config = dict(
    n_head=2,
    vocab_size=2048,
    parallel_block=False,
    init='normal',
    init_std_qkv=0.0442,
    init_std_o=0.00902,
    init_std_down=0.00902,
    beta2=0.99,
    lr_head=0.00946,
    grad_clip=1.0,
    final_lr_fraction=0.0,
    batch_tokens=[8192, 16384, 32768],
    doc_mask=True,
    train_tokens=97240000,
)
Each number is 500 + 25 x the weight over its row's rms, rounded and kept within 0 to 999. Layers, rows and columns count from 0. Numbers have three digits each. The size before them is the row's rms in percent of the matrix's.

# layer 7 attention query, 128x128, rms 0.151, rows 0-63, columns 64-127
102:510481537481498491536517485496440485499498546486512451481535543492510523478491519506539494483509513491493442516505511510507485508500540515495476470487511481501469528527502486482537517459493460
100:491550509508449551508445470513509477467513526498507469523475494511506454492505472517529480521500485498497487549477489472502503514528458493517521472482497501467509465496475467512491512494493531
097:476493507516489484488495526487485511496485504468487469467528511491492479508519477490510474470524471482484480492505471496466527509538560502535457487540503478481526490508485473594502460473523530
113:503514475496504460482497522523532460478511512477501473500486494520491555523477523503494516499496467502482531477463546530508557488549511487511502533491500495530482536530550514489455493505474517
106:495538552519490485463469515511474503517513480524515506474506469532520517469482497494563473491509489492499464475514469480491467559464441489464480504491494479514491482505502505528476493468480500
117:481492468482487484513509533480544537535476511519471488504519572505521507462512499562471485567493504498476499488514519495463468534504432503493508495508506490507464513554526537514502506465463477
092:485463531465514530493493500508556513526549495508502496493473521517505524516475483486490536465541486523488514475506489469469509494494499515482519467468492502490514537491475529530502506518448496
104:544503495499494468495484524515471531495523511479461468529516510510508497495486492470522487500532500512543547468487498495522501529479518510498537484481476531486522468481474525460464529477514465
103:498511452485528485496478501526459465528516487496466491464488460515509505488509467561534472526518504518532494474502523514482504513500505465479490529499519532505528466466505508516534488509513469
098:457477529509508481461511422510485488495479507532486501464470498463514490506508534531533474507491559468474519452494536471525530529491474529516551517514523503434513493521491555507501495496517500
102:501460464476485474533482504429500485512460522495489501490480473529479458476487494509498480485496527535535518512515452487497487480501541447534527534527466494526504499548494521512510490553498537
096:518454528500465463529488514541474482514532486483535497538487517505484535520517485515556505534534494532513499484517456509482500476513516522467502496490457481484463476495524481512462500464510505
103:521509543529519502485545454490489516515462512488486487521539478477496466469530489518486504493502523554514487492497480506470515490530447506473527505537525463488517514531500498505494528518543461
106:511467467477520534474510537496471494529542528539501525507544529489505480521526508510509502464496502539477540502492531477483492490446531481511486519503470458516517533494519479445517475517495462
109:512567490504523464480497532473548484484467454495582507513453512489499503520484498499518508478455475543510473484498451473473504503494536485483520505498483526505497461519460522489454508507527488
107:523516519496458514516513534455500483538522470511509499562517523491500486528487506523490445496491554529512543513458503511537512490528491484465513504458482514478487448551510473484510519459496528
100:476469499527478503532495508492464455487452492489497483483548482489466497502477524505546519481534498480487529488471514532438511520507536490483531472526487489504490470503500521498499582506463464
099:482518519451526508536495446472482524576490505543509507545514522490511513471517529472497461516499506492502477488513523539491500495463498471503500493510471476483534437518527503476529484486531499
109:516480512484513450526530476476551514499526478497499526465474466517481507506533496502502538514501486567511534474453469524503512471527465530530472491464466489493486503485527510553515509478481479
104:507481485519471512515454516501493506521498479470498517523491478549510522455525528546489483472452522504520512492473503513540497512489499548487460452492552511513504522483524501505520467549478512
093:484493502491503506533460493477549485516537558509537449488494504542516529493472470504522449477492510507500475526478515468541488501508551489503471491556484554465470505555552507491491499490532492
095:479490511493497526462465497510504484517532511504520504488484452494505481504533432496552519481482530481532494497478503502472482545519521499503465506490493487462473508521542471481548496457558517
099:538506529512537498522485480533486510489492493551527498535446498512506474504483504466460492535492509526517484482478489540493464516501483570519519492500491568454492479474539499498471478489469550
096:546508485485516528466486512498457476476482497474494526494532509501541489488505494539496499453503505489483468486501494506481513477489547476487503473476471501494456496523529516520472499514488532
105:520491491464530474520473497465532507505457481528486532538555481493508491508503528503481486481494554518476474477473535477493495528489473533501536523493511502531477518512525460499449449500526503
108:502547487451474486471480450492454500506467519523543533454492513470531556523492518518499497519496541506524505533506518443514478526495546540524501468484497521512488491486446506483518515511462491
102:510530505514450524515491480507560490515489517498458479508494516505454551497496493450496555486510536491507484482501508499496498482490488522518503516529485461501486456491520467484464519512488495
104:501485534475523511520459486507501468510502507513486498534470497500524489517512503525516506463528466547454473483472509495513487515542472505522485459545473479511511487516498486507561491491478515
107:492503509456508496521531528517525489498526486507471499503509518501567507495509532481496525495538541504500509482539484507562517492518507480431511459474519466496451444500536546516516502555531510
100:504517497456508493487498513511496511485491506507517449524506499523514533538513450516502527534545492520461495494509515497474481473507518559512511450488533481511515518512484481463491508504473523
102:456528515460510477493510459516535508534489479525449491466513512507491449537484469533521542474476515488481488521492473528498483522480516519488502489504506514507490541511487532495433475480475486
103:536463513471477548546482539524516489480551500449483520507535506517508499474528537529510541514516513492499483440463485496471489494509545518488504480495510490468539484511458532469498503493493521
098:474497523477531522515465515483460478505445521474526501517441502503542532519533474474514528530517515504517501531502530505474537510525454481497510524516516511544526482506485503468495482534486483
110:538516500524484507513491489489513457490490518513482502519493497437514495492445511522479478503495479494496464490501556503480470470480509467514483498505507480480534526541548491468497478535453479
101:481499500469498457519558501511526471575497517507526528479524473492515498524486482543512440484526493454508520501506491507493508485516468511486529542482489517488531520517489510515499469502529456
106:497490433496491486550475480503488499531531502548500506511511451461498481504509484470523539493487453524503480503499473464513501507519442502514507477521475523465513499542499512495527496491495496
103:476489475504531481509524486464454513521512446505484510526498545536541470539508543483547479478468479500528489489509507457484522516499536510436486510499519519488477513499518514495500531488517529
097:476511503478487531536510512524528520500479460514475497552485505514503524487479504516535509491453495486480514439513519519512483456522519504521499545528483551543520460444504484531491509518493461
103:515467500504492507513484518547496523500481478501468530480453502506539481514486475544483512525500509489503505518469534502546520512501495487487517542531536535521493483498486515491531482461496518
105:480514524480506532486468496541540521487503480469522473491503541475534499479527505474504518515500489555495454547450496540503508506485525478540499542475511513504521481497527506511540476557519498
099:460452542500475507463535536531501463505538502515489474543512474485501466498547502468439498489459515518512490522521525493448535469501484532528475489514508540485484487498492448506454493519502451
098:482512484471539507493472506505541460525473487511475551546545494468509514543504468492513540503531522504500510524514486531516511479541544501516476493512523514483511512480511505543455505465490516
098:524503482501464539513457520491479523481491507519476501470497500466468475465474487498450526483440500486511534490535535497444488510474508521512526494487472502498455495484556489500501515437524520
110:542484512487523493489454532485549511510483430448530487503477502515463482473467451494502481468509468494451523505483463468496524516517522509475485501498509505478512515474533489464505451518511516
110:498499502490499539471481542489516479497512552477496481477508518545500500535493471482528467532475513521494518490508494505498507515462478505479485439467527511500510511514503467516493481481487509
105:526490479498520478519503550509477517483462483450472511553491535494503490533508528456468534486492509499537502494504495479500528565517496485511536497510525484488477532507465471443553510514500524
101:494492478551470505511459492518521532503485466493484530543528502499525510505498482511507511513488499499531480517490513494480515495492491475563493478469480507466516455508516526488531510498505432
105:517524489516513499532473492489532501501541518513530509481478501445502455526470454490499440475512481429528499468531518498517489540521525498532507513475503490494542514526474526474531483455496507
104:492487436474523494485535450533514520476474506449520487490491486480604495519447518517481495478490489506506515522502495536491481497533495517488513457521479509525461516477486498540516498484506473
112:508500459505537530468529519473532482502492551486502543452509513514473513513524514510505496498488457534526489475489493494501528545563511534470465517527498527502518467507504491462491526515472487
104:496465498515459489499513501506491505502514509497504506503529465467452475523544519514503457474505512517458545487510502511482473538477512490478463479527502480535501497447499478524506484516506518
097:495518523524532547481496500489495545500492498530537453510510515500465495514491452515499518529483479503555488467482513534516527506446503541476508443492489493486494456512485493475528455519479480
104:506488511500496499543471508503523493514517491481525509502530482491513476429498485519483499505467452516521489477484493503494541518448484521474517507543454484520530482490454527492485482507477517
090:486524489505522459479489441524522419507524519522480529499495543504490510479511508486465489479504481474526526497519483546467500556511515483487527484507487481494538502491502504506492498469536510
105:455482487435512552442484500484523509490506497464502477476516520518503460461489489491520531526509467486500528468503492514524548494474509525523501501487538525540492518533514482496492490502509458
103:509515484499504494508483490467467540560497514471525525462467478510513494487489528478474479562525513498494468486482543520487468504495511483512515459501511516513539505475522472508490533538520525
105:506448499500455478453445486488493473540518448510493523457497514497513503545455476467485478538535499537508537506459500507489480489502479516462491510495489520523464530501505470523546506506461497
106:481490461531515498469484514490517491469490495529471526481527497497489521498561484494494507462544489502490503524494509498488492517501500495456468512504497480540482491470488503464461528462458497
112:473529516514520456505469479484505519477519571546502500497486522491508454527500544474508493469489490538513518525479483494496493448526520507464512519484567494495490469443528525492510495467484527
095:517512506496473486526478528477493513513502547517458499497521492520506483475464523464492499529510511501517524499462462532519587512504521492474516468502513468493506499459484489479492510523482479
114:511468459511531527500526521473513505526493525525486496528498459526507472479474484495528516529482515472524508463492558482482533529482519506526477472475514507463474518519489449505497543503527506
102:465504488548515520474476528483511485563500516452504500474508473455486481515509512524469511504482501524525494515488480539489494444469513487505502526485550467504497502475498530451499512481514498
103:493499517512500539510516556499490509516514474549521498506521530483480499517522519460461507483528491481506547526529515477444487510488526536495517517536456499450459521554506488567540481534485467
105:488508534465533476485530462537480551519484479513459524521460501488489516480472497518534484537512490493483515535555515522493539488507548503492507495470481542498429500502520476495489501484480454
# layer 7 attention key, 128x128, rms 0.159, rows 0-63, columns 64-127
103:519463503499477455474508470490456502509505509501513469524536499505501525489476506526538528484498524497483551500534525506481489544503526482508460510512563510464479504514523471509474537544513502
099:465511553506491568520439480483501482497473515489489484521519474513493506453457469464534462514449444545501511502484464495526529515503500510516491503521479520525520471508485505493527535508459505
101:507482533492476507459494512469506498525472514504482501479534499485513463541494453510481502465481517457468485486470486517494511513525519516507482458541475541523502499478494480529498456486538503
112:480508445515494498537536469542510491510472476481514520485516508495477533530473498509472478506522500485454524494449543495470575494547494507462513471475492506510509546496553547523493494493492511
106:480505518512476505501431536493444512518484504500501514501489488520504514507520481471574489506489505464507489495473511517488540517467465506460469542473467474501496513517490492545546511545511497
113:438499469501482495503478527527561523504509555532476513503529533478535522465523532541472461509492460502502523528517515490457479494499478519472494557517475503505481505517520486508532520462485491
089:462468486469518510510468485529504488484520483517507509484488504537482503496502495500516553485523467498526524490534511532507498498440483511515501524486505541442498550473507524495463513515502486
107:511493489500519480481495516461500513497505530509493524486491448451504496466511459499491517523496453522471516515472511502533483505473489520521550493450440447493543501488463496486510508491472477
110:496496499508503453479509531492470503536477514535479447502479475467500511512531526540539518549487463530511490481504520505473493493532518493492488498455498486570535506495528507516501500530501520
099:513510511521495431512514464474518530555505491487519517488483539481488502520502517493489474455487482477497504500494513458519482523489511529512503527456560505495512475540520514517479484533502497
105:496481463529526479518503537434534496546500520474487475481488512500465504472500446546511512465520564495486497532529469498518480516491503436508476495554455492507495480516510517525515492515491549
096:500472507515499491510473500505509472549505508505495533493498478496495543527494464457516533501492432497478501468477492518490490491509567491497473503551505470482471506516525465482469527500504499
109:491533497508478521511506452474506496490516479494529469491583487500510469524515466510450497501518484514468493532514479534508537529535465514498506492548496432484497483529491475498475512518547459
106:512477489500509484460518509521489502515520526534487520510486525481502470511485517527483504495532527506524529498507468393503488522437534489492537490495495469512531490490522428489504447519509487
111:527513496484501528488537511466530486476455494471508528461456513505488530520519498517518500500472468520538504476522503510471496512486555515511493472539478485497480480510460524509453514516538528
105:497515501497501498500467492503513496475502526510503493536533515515485501539516493480506473542546517496506561501479518509532476503570515486470509471491471531482486485524488485484507504472500557
108:524505496477516523494459504465476495489474480502516487494517477475489477506472504529518515491507478494475534520494523517471487498502516501494540448491468503487517449468499514488488562517498484
096:511513494544496489481511460513516495537495509547548469491511467473464485499506513495550496520473525521505485474513505496523438526473524513471542513474511477503466477490467462474496486532491472
102:511510489497522506543521499534500496496537506461492542476463459526416481497538484525514522523474516492499486487508509499530509472514487491506481490510473552482521483508535468502520502460470488
104:497462528467459502494480553511471501518472450510492492504489485538502525469514541544497499445469543488484506449477511521534470505505546532467479514460525499537511517497483512479525465540512505
098:519510504483517486519505502474495512502532492517554496461518576509510536468497489531499500494499486473482490510434523475507483502524556503445464495496466508490527506541543467509536470519492522
094:504481498487485488529490503476513485467518493536521488511518488499529478511506474492503487479478510484482493483484499441494495506490546518479469488526473458514528508525481455477515526449523544
104:517509523495511473487492465524530521513491493517483487538439527449506482471495499437498506503441545548530479567522526567492489505519506534533458483503478549457519501497544493518467472530467515
096:521518482505526452481499494535506484469496482473501510494516492502521512471474504518519503495525525490557524522490501537463510485514503480466471463468479489533479491540492526469527497520509477
110:532501487482485449517507484534518522492458500522474480527502495519510474498496541511521523457529537500493484472455534512458515553473455501508511502507457492498463528527503442460486514517561510
111:491481495480483486496479543464465505500459471493545511469540499476529518520488515546486535528506541495548478523550459504491501549554498503484508514462487481502489531513483496469486495471460453
106:505504483493486547516495469516447512504509515498509513561468489505477489480476494439482492518557506494480509529502530527490500527499509522490501504498500494476489458521483490481497500542502536
108:498506505518517494525488506504462474485533523472472426511567497514514542461482499513495512483543484536470498491490492513496503529506479502506523492532510508523507505550512469502471485532537508
111:460495521474499449541499524511507492497464496497529515473502506501486448535526517503499490491469502463512562532515502503555486495485502515489521487473486449505499472496516501494495492532506542
104:473487536504526490512545501480521484458468517504526509469498457534483512477498509548533495492551470539511501511482498512490487515501518526497483474466512529473506513471500462475475469537504507
102:501477501476438466526544497510481496495463511526472493458506479492501497502516471483538514511510479514539498570447490498503491492461472512525453521503500504485532480554518498511427502485524521
101:521505503459453514523500504529467490529548531460481517482512514480522499472528542489534505482475499480518561499467491508483530472510501477463501480534533506423541483498500521464482476502486495
109:500466498546509536513497463491522484529486500444508470480467502521509522477548510514500517497533487505536471533551549496444498532528474525485528495506535478562500484529480505488468495541473491
114:491517497497472518507463439495523463505482509519489468518491534456505527498470511509464510488481466516493495484491494478475463505485489473491415523453511538500516474532514505481496509522512489
096:451502477462464492476542477516481502546529516528523538474496480504503512526545484508464496525508454495498496474528467501520491492529512512456536506534468511458578505487519508502482485509490461
111:542488479504526458542484513503488499519534489526522510517513467508513527497496454481540547467468525549497447499482507458481532511502450479491542518504534519530488472560493537512564524457489501
107:490491531473551438528483518470479493538491500506488520504498509449526490512492501517516508523470502480507499472508515491494536449529540499477506496476528483514478513493494488483491490486477509
100:504523474482445493485489516495506540489466523483502505526486488518490523499549530491545506503508536476472490512532488487513497479515574487502501509510494505527503479508509560506479493544473471
106:505530472464493492518489517551504499474491490527491493463498509491500541544517503503476551483496499468510508503488457497515479508519428525523475497538484482519511479489505542517534469530509513
111:492513469493453550500511479548547468507492448473526500468493544498498456454482523490515482495533496552463474530461495487529504489503517496507507497465486497525507512505499526489521475469518500
102:485504512497511494484534482514528493508547481507487510528535454485522475497506495488494534504513506497511502544511507502450545438521534536475472469525494494540487478522544471485462494549496513
101:465499508457527489520500444547520483511483517495497497532543489497487477540506450492529533488514521486483472522528475505465488468492511484484454489465522479482531485522489496493451518486472519
104:482471479470486528515503505481513488481519461496463491502514493437497481475536501499466526486444528496527543512508515544422487523512493513474510496503471527528459484481483542496514542453523520
113:526508492497522482495499557449494486489502476476489486532509531504511494473519478480506463505497447492531501527471523498522486491500495482498454490457438495513503520495471502461476428475537488
107:470510517510515552484518494515494524497553465473524531532482497485526485509507456479509492501488507503546554493514531485522455520472482530454458514466520514557494512524474477535477528528456471
104:508467495470538495520512546478517511508505510463477493485535492516495528502491533453507487539513514526509506480552486489507520518485472508510529460498530566503504478486483510484545507501514500
105:484481470484476490487506505550501525485502531501507484559508448451488503491466511521487514515512505541494471515514494481502526498471515472544474522501493482496493501509492538490526507492527485
106:484480487527506475517458503476486507542531549502545502524480535424523502526475470494481482517486500481518487469510499493485511542499468507542522488461503486515512478468459512484492506504523511
109:505442474498526526536533464493519553461495459485503515508507538490518461493525487495482515510499533488492503502461470498516475480479516508510504490502469488520482479499536501498490457527511457
110:493493496487516491499516499532467512518478544480512538478527499520494481475509475508456469515475483531528507481473493451511516507544502555446474479499485490496492485489490494503491501519498492
106:474497460474481510448480533496509493539507515486479499515510470499436529529480491490563480477478565527495518512459502513514489541484526478519485517491478475507486519484517502511483518473520498
103:517538496512538495460524461511500518525473487488545463507510487516527512506530458492490497496545521552513483500517514515489493557475527535508514508490501528470537487518466506514511458464489495
105:524501507504520491515496520530468456493469475538503468513480526527515496459499461501512521498471495549482496505505447487507541552501518530508511515523485489479558489514575522459498491491495521
095:498502519485515466471487489492477491522504527498487492528469506500534491517469541490485512512522494518499490445522498526530521493530457511501524488501453439445505480507566516439517538484510545
107:479479464479496513511490509519532493499498496479521487472511486551554455499522492489495510549479494473474465469507535499557486488494494505497499497482493500572504475511520512487508500438511462
109:467547462543520473516451463489490535473538532519431521442466502463492476482495488550459489505503551509515481487506468499481499510489503510506510520503464530522521528503504470496482508507484487
101:476476504503453492556484514512467523487488490538493530541477504481520501563473507505512494506531496552485511500518498524509524517490495494519504493502519505504471484465491487472517491483443507
104:488497520560517515479487545515504505485497508514502531525483464538530495508529508532481468438552507492484510512438478550483476469515470482478511493462505515509472506514498533498457539492464502
114:496499492502504472498487501519508513501506523533485492501544503522495475517490490476479515514498481536507488505489489477495462484566483541487528488493550502520525492472485515491481488503506506
097:509523483536492538548536538510462510512514520543468472484477487561512503516520465503465499494495501500488496523497483533499551524536479497469527501493489496510506489464464478508499482543466516
114:466520464505499521519499506454519475477516464539519506517504448507534502489468525514550519531481477498510505497494507469506495501472505492466522447516500524482487513501503469496470508523518501
105:470510491493511559492521537477495496515494495498524469482476493477468512519554515512470526534480500506510501537459512500449470460461519466484473521430511483500533527483473526473540544498508502
109:500517502515501499535490520518491564528561481509506470490531499532506488510480530442467468460536507504525518513507501498489500486492538545507501506514455520507439534496489504490516499494523494
105:481512498493467461487520466507466497497464528547497518496502497503473493495513502545548484453572447507489503485519493515490506446554514515546532482477500530513466478480512487549517453478505473
# layer 7 attention value, 128x128, rms 0.137, rows 0-42, columns 64-127
091:482490524451499517493485505545508465545480502491507511492512519491511429519500502526496491462513489527460461481501488506512517479474529536483481490511506525455509480509486465492504525448482544
100:507519506480522481536486529526472515497484485492453517500494490528470502488467563511490503489453517531508495539487498480518486525502471500517486519513494476502480459495534512463517466541562476
100:585438508531494510512506517506519490517526500497523474510505478513533490509486505514507482490496532555507458531545505452518532480474511496490521525469523493541509533485488458458543506521473517
104:456500461548514465510493495507476517463555489479510489541469476460509507467497464493484508501504481513511533490508506496532473486490537547468465520510524496474465526552491510527497492490530512
099:511515491482455497519513481482459447502555543476502498463511530505526496476510523486498488523502504516510478485493487506536524533483457492492519511506485472474452522534518509519472440469500525
096:543473533501522479509469500505561470491471484480458502489523494463456518471506466487508461503510483477492466458511528479493511474501515486484518462537513494481513486517498525506494500501471515
099:496471513497517499483483471515531498506453494485522523451493481462514486534485462512553495481528526537526520507515486488519530464449479477489478537492518527487502469490495495516513483501577484
101:534498515449490552483511532475510535476507490498503494525497534513503515482463484467499495522495459506514503482470540503489487516489509517514512496447511540481439476483495463495574483508533503
105:526555459502497428534475458543444536521454512483507488500495539514517520496499476535477528497485501513478468558491466496504500470490474484523496519527508534496512519520480495542486510510499498
105:484488453482523456414496527520520556476533484499478499509506516516502528498496488531518496541491535474498462539489500520514454483503496511471496516493514527548527463484482478507505503463475451
100:504510506510501483440458482499465524492511485501491516496485506506491482468482490423477467500452461461549516531479520469489541488541482456537493509489445513472519500487510519492477535483499497
095:507512508501534513539489494493500514494520519507505468545515500490494489466506521509543490510505535507500518438475537469477509483514499481484462483513485479504519491442460487484509472502492498
096:499480530541504497475534445523547480508504533537516478512520488517489511487485496483470543525466473489482525501513516494500497468448460486518521466507472515504515525466510508561490502493511489
099:524498468556446469478549533512505513521494541474516502525496502467482480542514540459494512508519458542473507526491523484494532455506463506474502501470476461487515470458543471489534525461539518
096:541499507434508509523451507508501538461484532495485475520509502513512462493484505509499539486531467492491494547473474505534468485492506476509520541507489534477524482548508475478519517526489493
104:508513491534506475485486497489540527537450490488494530547457525498502497519503477479473503474506511480478471498526495497525515525480509482471488514511520508488498526477473492511492521461491549
095:489460503487462505461523506518488495500528464494496487494520509482468531487462479523522515458470506484466486521497511549556475511474502494520549487469470474485529509517501475477473488488498527
103:506494480529480519535450509500516502475462508506514532494555524534491499499523533543530540490467519466501539535476465489515455514509504474486523515471505506482532501518554478514466473457497483
101:530510473534492498501521454514468509519513495526463497484499509518526509509485532499550498496528504486488514479484445506514482495523492456439525491453500483490478515502506467522497522540495503
096:511489501464539490480492432480491523531546492481518549496462465514477496508525535489475516517484513479523499515468522512482488512522488544517482472487542449487481564502483538495502509484466518
096:489429502455521513513511506511473554512487491493512510468497487509469472497510496493540473507512509469507506551507482476477522509513470541508481498505477488514503482480521481502546523552515480
102:480515447483504474497489487519509500499461528548475489526478461509525535535533481537510516510479526481521524506482531541515519511453537512450460479490491476504461500511521472509482483510508484
098:466500494537470477536527519510476474510499442515508498480480508521451479505490563453487533458486459486520482454453503505485496492525500480493481520524475525521499502485497462466529496523464550
098:511513495500447484529491530517510507482500489524510489514503520536514516504523476515443475474527502518529469480491509517490511477495484474482546492500496508488500495478531484486543466510445487
104:498513518541542497477529456517444484480506452499500434492558468483502489510493532504471502502540481465527555469497507523506464481450484558491483514453519501475498525504482531489486486476505531
096:480514508495501520492504497493543491517493483473490494549508472494465489516451525542494463506488518500504530528505505485504490538537537505528485510482467483471489469515503460506499515492509531
090:506519518503496476507489489493440485503493493481497536499530498518503499475580495491469532484533497532511480465511502413490496482481538536500486499485485497551470514504476463495488479495508515
101:498510503498517506517468510557475486502534538509487540509520528472477487459514495511488527520484517503553471460504506525533510486499514568499464489501526476496470497512452526503538508504515507
095:537530490480461505508489523482529473503491466529495500502473517456509519520469494491518478544483501542453549507494534485514467524490471514480475476517530513530549451539458536526508477477499476
093:539501537502507496522477507507526483506455489487500504534480494473504478521496494499466456548522470479520525490479503528520488493523469482478499539514580498484506482490491514487497458490474524
090:500490457493459510485487540479489480489491488513506472456478478451462470503497472499478518514444504489428512475550532498477474486497511493497474484510504536529494476526521456473450527501478500
099:512515466514517530512524525542508489484510492488542475533497498466480536495520492501480529512487459489513524498497439525462526493532478519570487508447520478458490535526497497507461479498501519
098:474506490455509515471496523517488513483492504495468481511535505488507530467496475478508522505531507525496512457512536511460466558533508521519463534528484507526510504514505498482496554504503534
096:509491505506485473529493484486515479506520518464503455471484518522494502526519503456515534465468527477495531486534466508467447505473485508494471560517497494513498521542508480566523494460479522
102:504486511461521506457492477503532503503507502531504481501483464498494519519475497499501500467507486501522496488497509479472481525501493506505494495511468513566507506506510492509485500485469509
100:492466465503527518500481487471523510481472510477477552489472478528523516471471540505517501489454454515528479497521568495566490484478495509525481507508484489477522515535518449482522544483502522
096:485468471484513533508503464479510502516474486545468533524547500456496469529489539498480535502506475520453489532512500543511501512500546510540532551506507504506513504504576492531469483528492501
107:470528509456522540491543462491494499497508447492511523512509513459486506513578503534496520494518486490488516518430517492506537519495468458515483503493500481476504518484469493492511527552464496
085:523519503521510497484495474478499546515501512520498444528567502508485432435510478501532457488503509480495479510534520563504457496460499516464475462511502502511518540481504492524496504502479484
096:546521479489491502515458486495530517506509509441455508528520482499497524507519496529503463503557484480487498484504519505481531517473487493474502493494492463478486464510519493524533507541493518
098:502493515494504538499507521507499547562486468512486541500508485471442446504510490514528499530509512503491523447497456517518466543502474494520511472483464483503505488486505489492466510472504507
096:482501490515462518466512497463513541501512528485507472507465538485470473473484535501515547468520467481505492516497466488545518508492497508487510549500475508496460488503511503480506529537526468
099:470520468500502502495500474496465474482524520492470524485543522494493527493464524469506545501484528467506480536519497478484469459524464506506497459468470480490518459516493497483495457510525514
# layer 7 attention output (transposed), 128x128, rms 0.12, rows 0-42, columns 64-127
095:521486494497545467506469498468503515506485482504518513457479510464521535464494490487511492502513500441483502485493492499531536483459532501496527518476491473493454517537482490520503522490521463
110:475537514517481499447517480489496518491529482536613471489525508486477483520529481514514526500507492460456508512531492559510517504485463471518490503513545488505485546492486540502515536451478481
103:500486527523487473514522463514513501489497483544463494483503483488511519482521473468448482507498477449470490507483523509520530486533518547513485487506505466444491434497514522511462522477517541
109:504483526539493529448480503502476490539498498509488468494468479540526544475529512516508490497479508517485481496491502499497552545493504497481541501507509484508479528466466488526482487498464507
096:514487504511492522491451495500521510459536508491536548506493542498493530524517517531522553516474476510530499476562455486469488462470504550499497480524475473506532483465448500523487517464489499
096:511504521571537512438500522492500550516488511516490502488534474485523474536495474495482480507484529470461497500480555468532474487452511516534484519481525501478498502460531499467495535495522502
108:488502479507485457520477543472477486468512490487483494480497551510515510477490532485469506483500539518510516527493486527472493514499495505529508553503494502483505491462524491505462486501502507
106:469541492512496449512520455458526520483491495536490514473530469518515521525544480482522503505495506498487498522496489493505534493500470507524498500530505474522552503514507539512500529499492499
102:462527523508467501504514545517497510492533482515531460521465483520508466535525501471536477462449510448468497478468514515459502506472467533483525519493503498536509520472504467470522520505521491
100:527500538515485528525516447465545503518518435515499481530513536505464468478496491471498503529499510484499480469475459514460556508504464506495509520496473461498534500548506527497533495505497545
105:480467493462492499546514469466492467528430516503479492520531458527491503532492482509481503494540491548510498519478516469553478503465513472487505483545511510493491523471483466510481537524493485
102:526494546489517473472519477493498465542536558478509521480494533478516510513465486470497467515512471469458527515555483524490527533529522526501487465484517543543498508536511556519464478535481472
095:497489527494509523515502499501508541506480540494482585450502515508529490513487492504497510495507488523525511539509503489502488525552523468467507481490547470536488476523472442455526520513531519
107:497518501476523506544499467458549498438505434490541523490536506488522512513484462538508510474487465485530494538516490492517515518497530520491459477506502527455507489475503531503517497538478524
091:466462534493494492494536525483515501521486507526485493500514497489486498534527485511491420480486500484521529522485539489440500515469515499496445523468528515515526491485520506507473540505492526
110:470504488509528505472504462517472496516523490436465488450515520508486524517471508515508474475501487512473486499471486511469483483490494545498540464484492508530537509520503487472502493497470454
107:520492508530515487484480529468509520487477461546499498529495472497503485514519504486485529569476476525517498541544515453488563466526491476503500532492490508482462503490489485510479580525478488
101:487493459534526507486544493462502473491474519500534525528497499507483518527517507490507496531503503516512540478509492551520534520511470524529528477506475497529509501474493454503481422487512518
104:484551485487508511496533473477506457508516540490547504479497503486513502522525529477502488506461490460526479492524486504434492533511537526497513509516522520490483504517487532501483481551495486
105:492492502474508493510471562535546507531463550497515461545501477506434493489481507514557478493499475489479491511510471483525464532500514463527529458488473512520493491498478512476515477521478510
101:498496536511500485497478511488499507451496511512535536546498499448516500478489496498563470530501490521449508519462519518517515480496487491473492495464494472507516534535506553505477482456496554
098:519513534514477502444497459503494482474520507480499481504478519492492517490469510462516504468471480469532489481487471490523477455525433439522523502515527495498515526488488485501495457507493507
093:518480504486515493465484529499493538520485489536512531519541487487558466536477453513501460479517503438514511492502535499530488527468496533502483519541461514498477496506430518519490477492485450
099:485510500502448537522524485484482477506492472462526490453493514507505483494489475530535486513446457478490497474504512475470515484504527535497462496517508500505524513453459534500518560506527496
115:508505463518516545517459525512532514549512545498487539490506481541549488499492534488545485505488534516449512507521462501486471505510499432493510465526512502510510540514469478485474521506542504
097:519448496515490481520477506476516492478506518554487487443476540505540453507529516477437507518509454525539483490478528513484488510486489489499466537518528501506511465518496548504509501535492487
093:528493488521501447485500462540499480511488524540513523471476554506466537432464496522505489500457494508470505480502494558516485431469511528532516500538534504509472498483542505486503543545493499
101:532517529491511531505508526509464485475488491504427477531540510495493502512504510521521484516497439510470494490500498503516505452485512461503532519504522511503465540535485477511465515540538520
084:503544460513521483479537485506531499499487453499465494516497527553443527525522547476455501467551474481493528504475502520464483484493532474502509531495496480530568484507477459505511496513508491
102:525462476472485502474514506498509494539511499522494509488534472494525490459503481511520530462499508469474526510497516502514497464486508528493513463513489470548518460508528462526474522469485500
093:522520514485465479486526484479492521483479493478543488481497507488472499478493515492511509488490501470492515502497500502555512527504474525449508494514462482463541470473508521492470475510513500
100:492505492449496503483496496490495497470497514528501512498491502516546500513525536547553474534545522500463516532506525492516455527491466493486568538498456477532544469492489461509527536504488525
097:539492501484460478475520471534488514540530491496509547542516473484496488476530490570482444521495490504534533519496501520535504424505518513491500529425512504512511497492502520513515491505486509
100:482497495511485503470501498519476525512435519462520491524510449487545515481494485535499479533530458536502498503506507553449480506520515516467521468503524488495540494491524472479482529530511479
105:500473531500510510450510501506514529521480503507491522532498513460457515499476464504487498509512509469481518486510487477534490491561460515491499532524563482507500456491493500521551467505504487
104:484527549483482475479561491529488501538471492547533494496548534495507502564519473490492531479510490520483524523522487558483499500505514501493560496478492520461454476529513511477486538518469493
097:514519506479499497461484512462500501482456501439504519515509480524469547512493511482508465483471521512506552483522526490503538542489492462516523535497525495475540521503486535460477486462499479
102:538483488470518483498516479497537472470509547555485573508525499508482510486476476476516472528472519476532529514486462509498532524470537494461495487505529525507478494516489502531544496488475476
097:531506456506524464510522505536505499551495465461466568482470459503519454512478496461495529492511515485492477482507521477524510486494511482438468531500511470477456519480472500481500472493510527
100:495529514511549511469475527490490509501515503454470484479526487506511442539493473484479494528486525478568523514446460495531511501493543540552499481495526475507501505486511525531483558497479531
103:473493508479512512494473471499539444481502494523538503525486538497473510481479543503458537497463493481454510537514518498513494466524526503457493536508534519494500540499479515531507434484497476
095:507482486439503484490516497523505501500500484509466452525547504457534481524484492520485511474513470508532505502442516460519502552546445512507467460482513487473496533467469487467475486482508497
092:488520461508512523512501524492524519515496460521505460491524508526508470554468499558535493510526492515517503485502478489521506493514482501499521545532487488510499467484508520425501481505481553